From a checkpoint of a small transformer trained on Wikipedia.
Size: 13 layers, width 320, 4 heads of 64 (1 for keys and values), MLP 1280 GELU, vocabulary 8192.
Architecture: no biases in attention or MLP, attention and MLP in parallel.
Training: a variant of Muon for these matrices, 5357 steps.
Each number is 50 + 15 x the weight over its row's rms, rounded and kept within 0 to 99. Layers, rows and columns count from 0. The size before them is the row's rms in percent of the matrix's.

# layer 9 attention output (transposed), 256x320, rms 0.23, rows 51-54,115-118,179-182,242-245, columns 0-159
105:69 66 45 73 60 04 49 48 43 71 53 22 61 12 53 47 51 38 60 71 55 51 36 32 32 41 33 37 25 71 58 48 59 44 67 39 66 62 53 41 77 73 63 47 39 37 77 66 66 42 25 71 80 62 15 75 67 44 61 53 34 42 66 45 47 65 40 51 69 46 66 62 64 17 44 69 42 37 35 60 29 65 44 39 71 79 63 34 33 52 28 71 43 83 58 24 91 64 53 56 81 39 59 39 55 44 51 57 72 46 55 28 52 58 29 76 63 54 64 58 66 68 61 74 59 70 52 44 53 58 40 52 65 66 28 41 52 52 56 45 38 27 63 64 60 43 44 84 29 42 67 17 57 20 29 53 60 37 65 52
101:29 54 41 67 37 51 42 65 43 49 66 57 37 53 42 47 50 42 70 60 58 40 47 54 10 38 47 45 52 47 59 57 34 29 71 59 59 40 37 56 56 42 33 59 63 47 49 39 24 63 37 50 58 59 70 44 53 38 26 50 51 83 51 83 54 51 36 69 40 54 55 71 37 65 71 46 36 43 28 54 32 73 23 63 51 52 45 43 50 59 66 37 88 67 62 75 76 58 46 33 45 81 51 45 59 58 20 79 42 51 48 72 53 51 67 48 50 35 62 50 55 17 41 43 49 42 12 37 51 55 64 47 39 54 52 36 50 56 45 34 64 23 51 55 51 43 60 70 72 58 30 43 62 28 29 42 69 57 24 42
106:49 67 55 55 87 49 53 54 52 41 52 43 73 46 42 43 69 51 33 77 51 47 45 61 51 47 50 64 59 60 69 75 59 37 38 39 28 57 73 66 71 37 40 27 42 48 65 37 59 49 40 21 41 37 35 47 39 45 54 40 29 39 63 44 45 58 75 46 60 39 44 49 65 28 50 47 62 18 56 51 80 50 55 66 11 36 50 65 51 56 30 66 50 60 62 52 34 50 53 53 57 42 47 37 46 40 44 77 21 17 30 49 58 60 57 41 56 61 22 46 47 55 53 71 41 63 64 60 75 42 27 32 34 34 25 38 80 54 57 46 63 41 32 73 68 45 60 60 74 60 64 63 39 73 43 59 64 57 55 55
099:59 46 43 45 53 78 73 43 57 63 45 62 54 49 66 31 43 62 58 45 42 44 61 48 62 38 27 30 35 35 53 79 49 55 70 59 80 74 63 46 61 75 45 60 52 48 71 47 47 77 53 45 61 62 34 40 53 37 52 19 51 30 56 41 38 42 39 39 74 68 67 30 77 53 53 66 41 72 59 24 43 55 24 68 87 44 70 52 46 71 51 42 52 55 40 60 42 35 33 58 48 39 38 41 62 31 54 72 57 70 34 52 48 63 33 37 48 54 70 70 68 53 28 63 35 39 40 45 50 67 45 41 51 48 60 48 62 50 51 63 77 27 77 42 42 49 27 40 39 88 39 62 53 42 51 48 64 61 43 61
103:45 78 70 36 57 70 45 28 18 67 66 67 45 62 53 66 46 49 35 48 65 49 32 50 70 51 70 29 54 57 63 54 53 59 33 67 55 24 53 26 29 49 50 60 61 58 43 38 23 65 74 47 73 57 72 16 25 69 39 35 82 66 50 64 30 42 54 31 21 61 22 38 33 77 39 58 60 53 36 67 48 25 48 37 39 28 56 64 51 67 41 64 74 58 47 41 21 39 56 40 59 76 56 51 49 33 62 39 40 40 53 75 55 75 62 54 62 62 27 37 54 44 39 39 41 46 65 58 60 55 48 35 51 46 52 59 40 27 66 35 54 88 35 46 23 39 67 52 48 74 24 74 11 81 64 56 39 56 53 60
096:51 58 36 07 60 46 35 63 63 44 77 46 37 69 75 56 47 71 28 25 58 70 52 28 60 71 66 44 61 49 26 27 42 79 33 45 52 39 58 30 40 43 52 59 61 53 41 64 44 43 71 48 45 19 49 41 46 59 28 57 37 38 16 44 41 43 39 62 58 55 25 45 36 30 47 57 65 62 53 59 47 19 39 44 57 32 42 50 38 53 45 60 47 40 49 49 32 30 59 50 49 41 42 47 43 40 77 46 57 33 56 56 55 15 33 62 47 66 65 63 09 44 30 20 37 34 63 65 19 34 30 69 66 38 26 42 33 32 47 46 33 57 71 59 48 45 55 41 51 44 60 51 39 82 41 54 46 36 52 38
103:52 41 52 54 44 71 68 54 44 42 43 42 33 76 68 22 38 48 50 26 64 39 28 32 27 70 44 39 66 75 31 45 30 31 73 53 46 73 54 22 64 57 53 56 52 47 30 85 56 41 45 64 61 57 74 65 27 65 47 52 52 39 10 44 41 38 51 54 52 69 45 52 42 39 66 52 20 74 43 71 38 59 20 30 53 58 43 42 44 61 72 31 41 47 60 38 54 29 39 30 23 40 41 25 41 60 47 52 48 65 71 53 38 55 62 71 52 61 88 42 31 56 25 41 46 47 45 32 28 70 61 49 74 22 64 53 47 26 69 48 42 64 71 40 59 68 63 46 57 26 59 17 46 28 44 51 45 49 37 44
094:59 29 61 30 67 36 55 77 67 51 17 20 60 39 47 55 68 48 50 27 42 53 69 68 24 14 64 84 66 57 60 49 45 56 24 47 52 33 54 35 31 51 41 30 32 52 69 72 40 45 50 72 54 82 50 47 51 48 37 75 50 42 50 48 44 55 38 50 47 68 71 37 27 53 07 16 55 64 47 64 68 37 70 67 41 57 24 69 65 56 51 55 46 41 51 48 56 65 49 45 65 42 61 46 68 33 21 34 50 40 43 68 43 27 53 52 68 40 61 30 63 33 46 56 57 60 61 49 53 33 47 69 42 62 60 44 53 37 53 33 42 68 51 65 40 55 56 32 30 50 73 28 45 49 24 68 40 43 86 53
090:39 23 56 35 32 52 55 67 50 47 40 51 38 37 21 65 34 56 47 38 61 57 28 56 38 59 48 80 93 05 44 32 54 46 44 72 39 27 46 49 52 54 72 35 47 57 37 31 48 43 43 37 36 62 80 32 54 56 41 68 43 53 25 45 42 53 43 62 29 59 71 44 73 55 57 54 33 28 60 56 43 36 68 58 47 41 53 55 72 37 85 46 64 28 49 74 31 44 59 34 71 56 58 21 49 77 41 33 55 61 55 74 56 47 80 43 30 34 31 29 76 38 58 24 14 33 24 52 76 52 76 62 69 58 61 77 43 37 57 89 51 34 57 33 40 62 44 52 59 44 37 82 60 56 83 31 45 52 08 35
092:80 40 63 54 33 41 54 58 35 60 34 43 51 23 76 27 51 35 48 28 10 73 71 41 73 46 56 55 39 38 49 50 53 45 53 32 42 55 58 60 37 63 25 65 47 53 25 65 41 20 44 67 70 28 40 61 60 65 44 52 69 41 47 29 67 43 62 49 11 48 50 52 62 30 49 47 59 39 36 62 55 75 70 24 54 29 57 54 46 43 36 60 22 66 71 25 39 49 59 62 63 28 67 77 50 13 71 25 61 66 52 36 44 48 59 72 32 50 32 52 60 52 52 87 52 61 65 38 61 61 59 49 45 81 48 63 42 62 50 43 59 73 31 41 42 57 54 33 18 53 11 47 37 33 65 66 02 39 47 72
089:37 51 62 20 31 37 65 60 45 33 65 62 18 57 35 49 57 30 49 34 62 46 39 60 67 59 44 39 46 36 46 28 36 61 82 71 68 37 45 60 52 39 16 62 48 55 42 59 63 61 70 47 51 62 45 43 77 62 52 74 41 99 48 53 62 43 05 61 75 49 42 41 63 68 49 37 41 74 43 09 49 51 54 45 61 65 54 44 48 58 68 34 47 43 57 48 50 57 59 58 49 42 31 47 69 48 39 49 79 56 39 48 43 46 26 50 41 53 47 55 60 32 70 33 75 60 30 68 59 35 41 32 70 48 45 55 27 73 46 43 28 40 36 29 24 51 31 33 32 15 80 53 53 22 65 73 61 50 63 42
096:46 69 72 49 69 40 39 48 41 59 65 42 41 49 52 50 45 54 35 59 47 59 55 39 48 57 61 52 43 29 69 30 45 40 40 58 27 48 47 44 27 38 41 46 62 41 31 55 63 19 25 48 38 08 48 55 37 58 41 48 42 50 79 64 46 45 41 52 18 22 56 65 46 61 60 51 59 60 54 40 51 82 59 45 56 53 51 17 43 30 67 36 61 66 64 46 39 49 43 43 61 95 47 58 20 39 44 27 55 48 30 58 43 63 51 60 44 63 36 50 24 55 79 44 27 65 59 42 61 44 51 35 30 63 32 34 35 73 46 53 23 36 22 51 53 40 69 60 58 55 73 39 55 34 56 53 20 34 44 17
105:46 31 43 20 38 71 67 64 88 48 35 25 41 26 60 57 73 46 39 34 60 39 47 49 60 54 48 51 33 21 73 14 50 45 56 42 93 54 30 12 39 45 43 28 49 47 56 49 48 58 35 54 79 49 48 33 57 68 63 67 61 48 43 33 44 41 48 56 58 69 76 37 38 93 45 75 36 39 66 40 56 45 62 68 36 80 64 29 40 52 45 60 42 19 46 47 60 55 62 57 41 26 24 53 68 34 54 33 61 30 44 39 14 42 88 44 57 46 32 79 46 46 53 45 50 69 64 44 56 80 41 42 77 40 47 74 60 65 34 82 56 56 22 44 57 28 45 43 38 80 61 40 27 78 60 66 67 68 51 60
110:41 34 53 35 42 79 45 58 48 44 57 42 30 73 48 47 83 46 37 27 59 62 72 51 57 41 71 50 66 46 36 69 34 43 56 62 76 58 29 42 57 13 32 51 52 38 31 53 47 59 77 39 49 37 70 46 44 33 27 54 38 33 38 36 58 32 41 60 44 27 36 48 34 40 41 66 52 72 64 45 63 40 67 68 42 27 47 62 50 64 60 48 51 12 58 68 40 29 30 56 33 53 43 65 62 54 55 60 43 65 65 50 66 36 47 32 46 58 50 55 58 50 54 22 59 45 36 62 66 52 85 68 23 33 70 59 71 74 50 49 67 68 31 72 58 74 33 43 79 75 25 53 39 63 59 28 56 62 53 42
111:71 52 88 77 54 52 46 46 22 56 44 71 60 46 62 71 60 40 50 62 61 65 38 37 51 58 44 43 32 56 56 46 61 44 10 44 45 58 30 44 57 77 63 63 47 43 62 66 74 37 53 58 49 53 43 87 44 53 67 47 62 00 74 32 40 48 37 44 31 43 60 19 75 59 37 65 60 49 44 70 51 50 62 52 57 58 45 56 66 55 20 50 47 74 49 44 32 40 54 63 90 34 45 40 50 29 39 27 42 38 44 45 24 68 47 65 52 79 42 42 54 57 71 66 39 57 99 51 54 46 30 56 75 56 38 71 44 59 35 62 57 65 37 44 38 50 55 57 48 31 45 47 43 78 40 50 42 30 77 52
108:55 54 48 46 35 48 61 30 58 49 45 26 36 37 51 77 53 51 47 20 50 64 31 41 60 61 42 49 76 23 49 28 55 60 67 36 47 49 57 66 33 46 40 65 44 45 27 76 50 73 40 56 47 72 52 33 50 48 46 70 70 50 70 50 80 47 57 33 35 33 60 33 32 65 36 54 51 32 42 09 48 67 44 64 95 46 54 66 41 26 64 32 47 40 22 53 71 48 45 53 38 39 46 58 55 52 67 26 98 59 47 57 51 39 50 46 65 44 47 37 48 24 54 31 68 30 42 38 20 78 54 64 55 55 53 43 22 62 30 62 42 45 64 56 30 41 21 39 30 36 51 42 61 49 80 21 37 44 57 78
# layer 9 attention value, 64x320, rms 0.117, rows 51-54, columns 0-159
103:33 41 49 42 53 41 64 46 42 36 55 47 39 68 56 39 54 70 58 50 36 16 49 51 33 27 41 59 68 38 52 43 22 47 37 36 48 46 37 49 38 22 47 47 60 36 65 50 38 47 63 53 40 44 64 24 37 52 62 76 51 42 61 51 58 53 31 62 39 57 13 41 27 55 44 63 99 82 68 59 64 23 61 60 52 56 52 64 70 36 43 51 66 40 36 66 39 13 48 60 47 39 74 53 27 48 85 44 34 81 65 55 41 25 36 47 38 70 67 45 53 34 46 37 44 60 41 63 59 45 65 57 49 02 64 41 37 27 34 55 28 43 39 41 47 78 36 38 59 56 57 57 48 76 65 37 36 70 51 39
103:80 87 80 53 51 44 45 40 57 55 35 63 55 45 58 55 59 48 41 52 46 73 65 41 89 50 44 74 48 15 42 41 58 50 39 39 59 78 40 61 49 58 55 40 50 67 27 43 51 50 71 61 24 34 36 51 45 54 63 43 50 21 50 49 59 46 46 47 37 43 50 32 62 35 48 72 48 81 38 76 68 54 82 49 53 62 48 48 65 54 37 51 34 47 33 43 11 63 57 40 30 03 42 55 17 53 58 43 51 52 40 28 50 45 26 33 57 46 18 48 66 58 54 58 49 42 76 56 46 47 37 52 61 43 61 45 40 67 49 38 41 50 27 30 56 43 29 51 56 37 44 26 47 42 72 68 32 42 53 46
105:46 60 81 24 23 35 57 40 57 42 48 36 29 43 53 74 40 61 31 31 65 35 59 54 58 59 65 28 54 44 56 48 52 45 71 42 56 57 66 47 58 51 44 80 54 63 38 78 44 77 55 57 54 68 52 30 65 61 69 53 40 58 46 45 28 48 46 42 52 49 82 36 23 58 35 44 46 41 59 42 34 47 49 35 77 36 62 58 34 50 58 56 23 46 45 36 55 42 59 13 59 63 80 55 51 30 65 56 56 59 76 58 50 48 24 62 31 75 67 56 81 40 41 55 43 47 39 40 27 40 73 85 49 53 82 46 29 46 39 54 26 31 73 57 52 58 44 36 23 18 40 63 72 49 71 52 51 47 41 58
098:37 52 31 55 74 56 40 44 36 36 63 33 42 48 45 76 45 33 44 49 51 52 50 88 46 68 77 55 25 56 63 42 42 57 54 48 40 58 26 39 32 45 57 31 82 23 52 56 47 32 62 53 46 32 57 67 27 66 52 36 47 64 56 42 59 69 46 61 47 19 35 49 14 51 59 46 37 36 25 42 75 47 46 59 30 58 56 42 54 37 40 50 84 64 42 04 44 50 44 58 41 49 42 54 41 59 43 28 35 35 60 65 66 49 52 47 67 36 00 38 46 37 59 41 64 88 49 60 36 44 55 57 60 56 32 41 51 52 50 42 51 61 56 37 45 33 58 63 64 68 55 42 71 28 35 84 31 44 11 39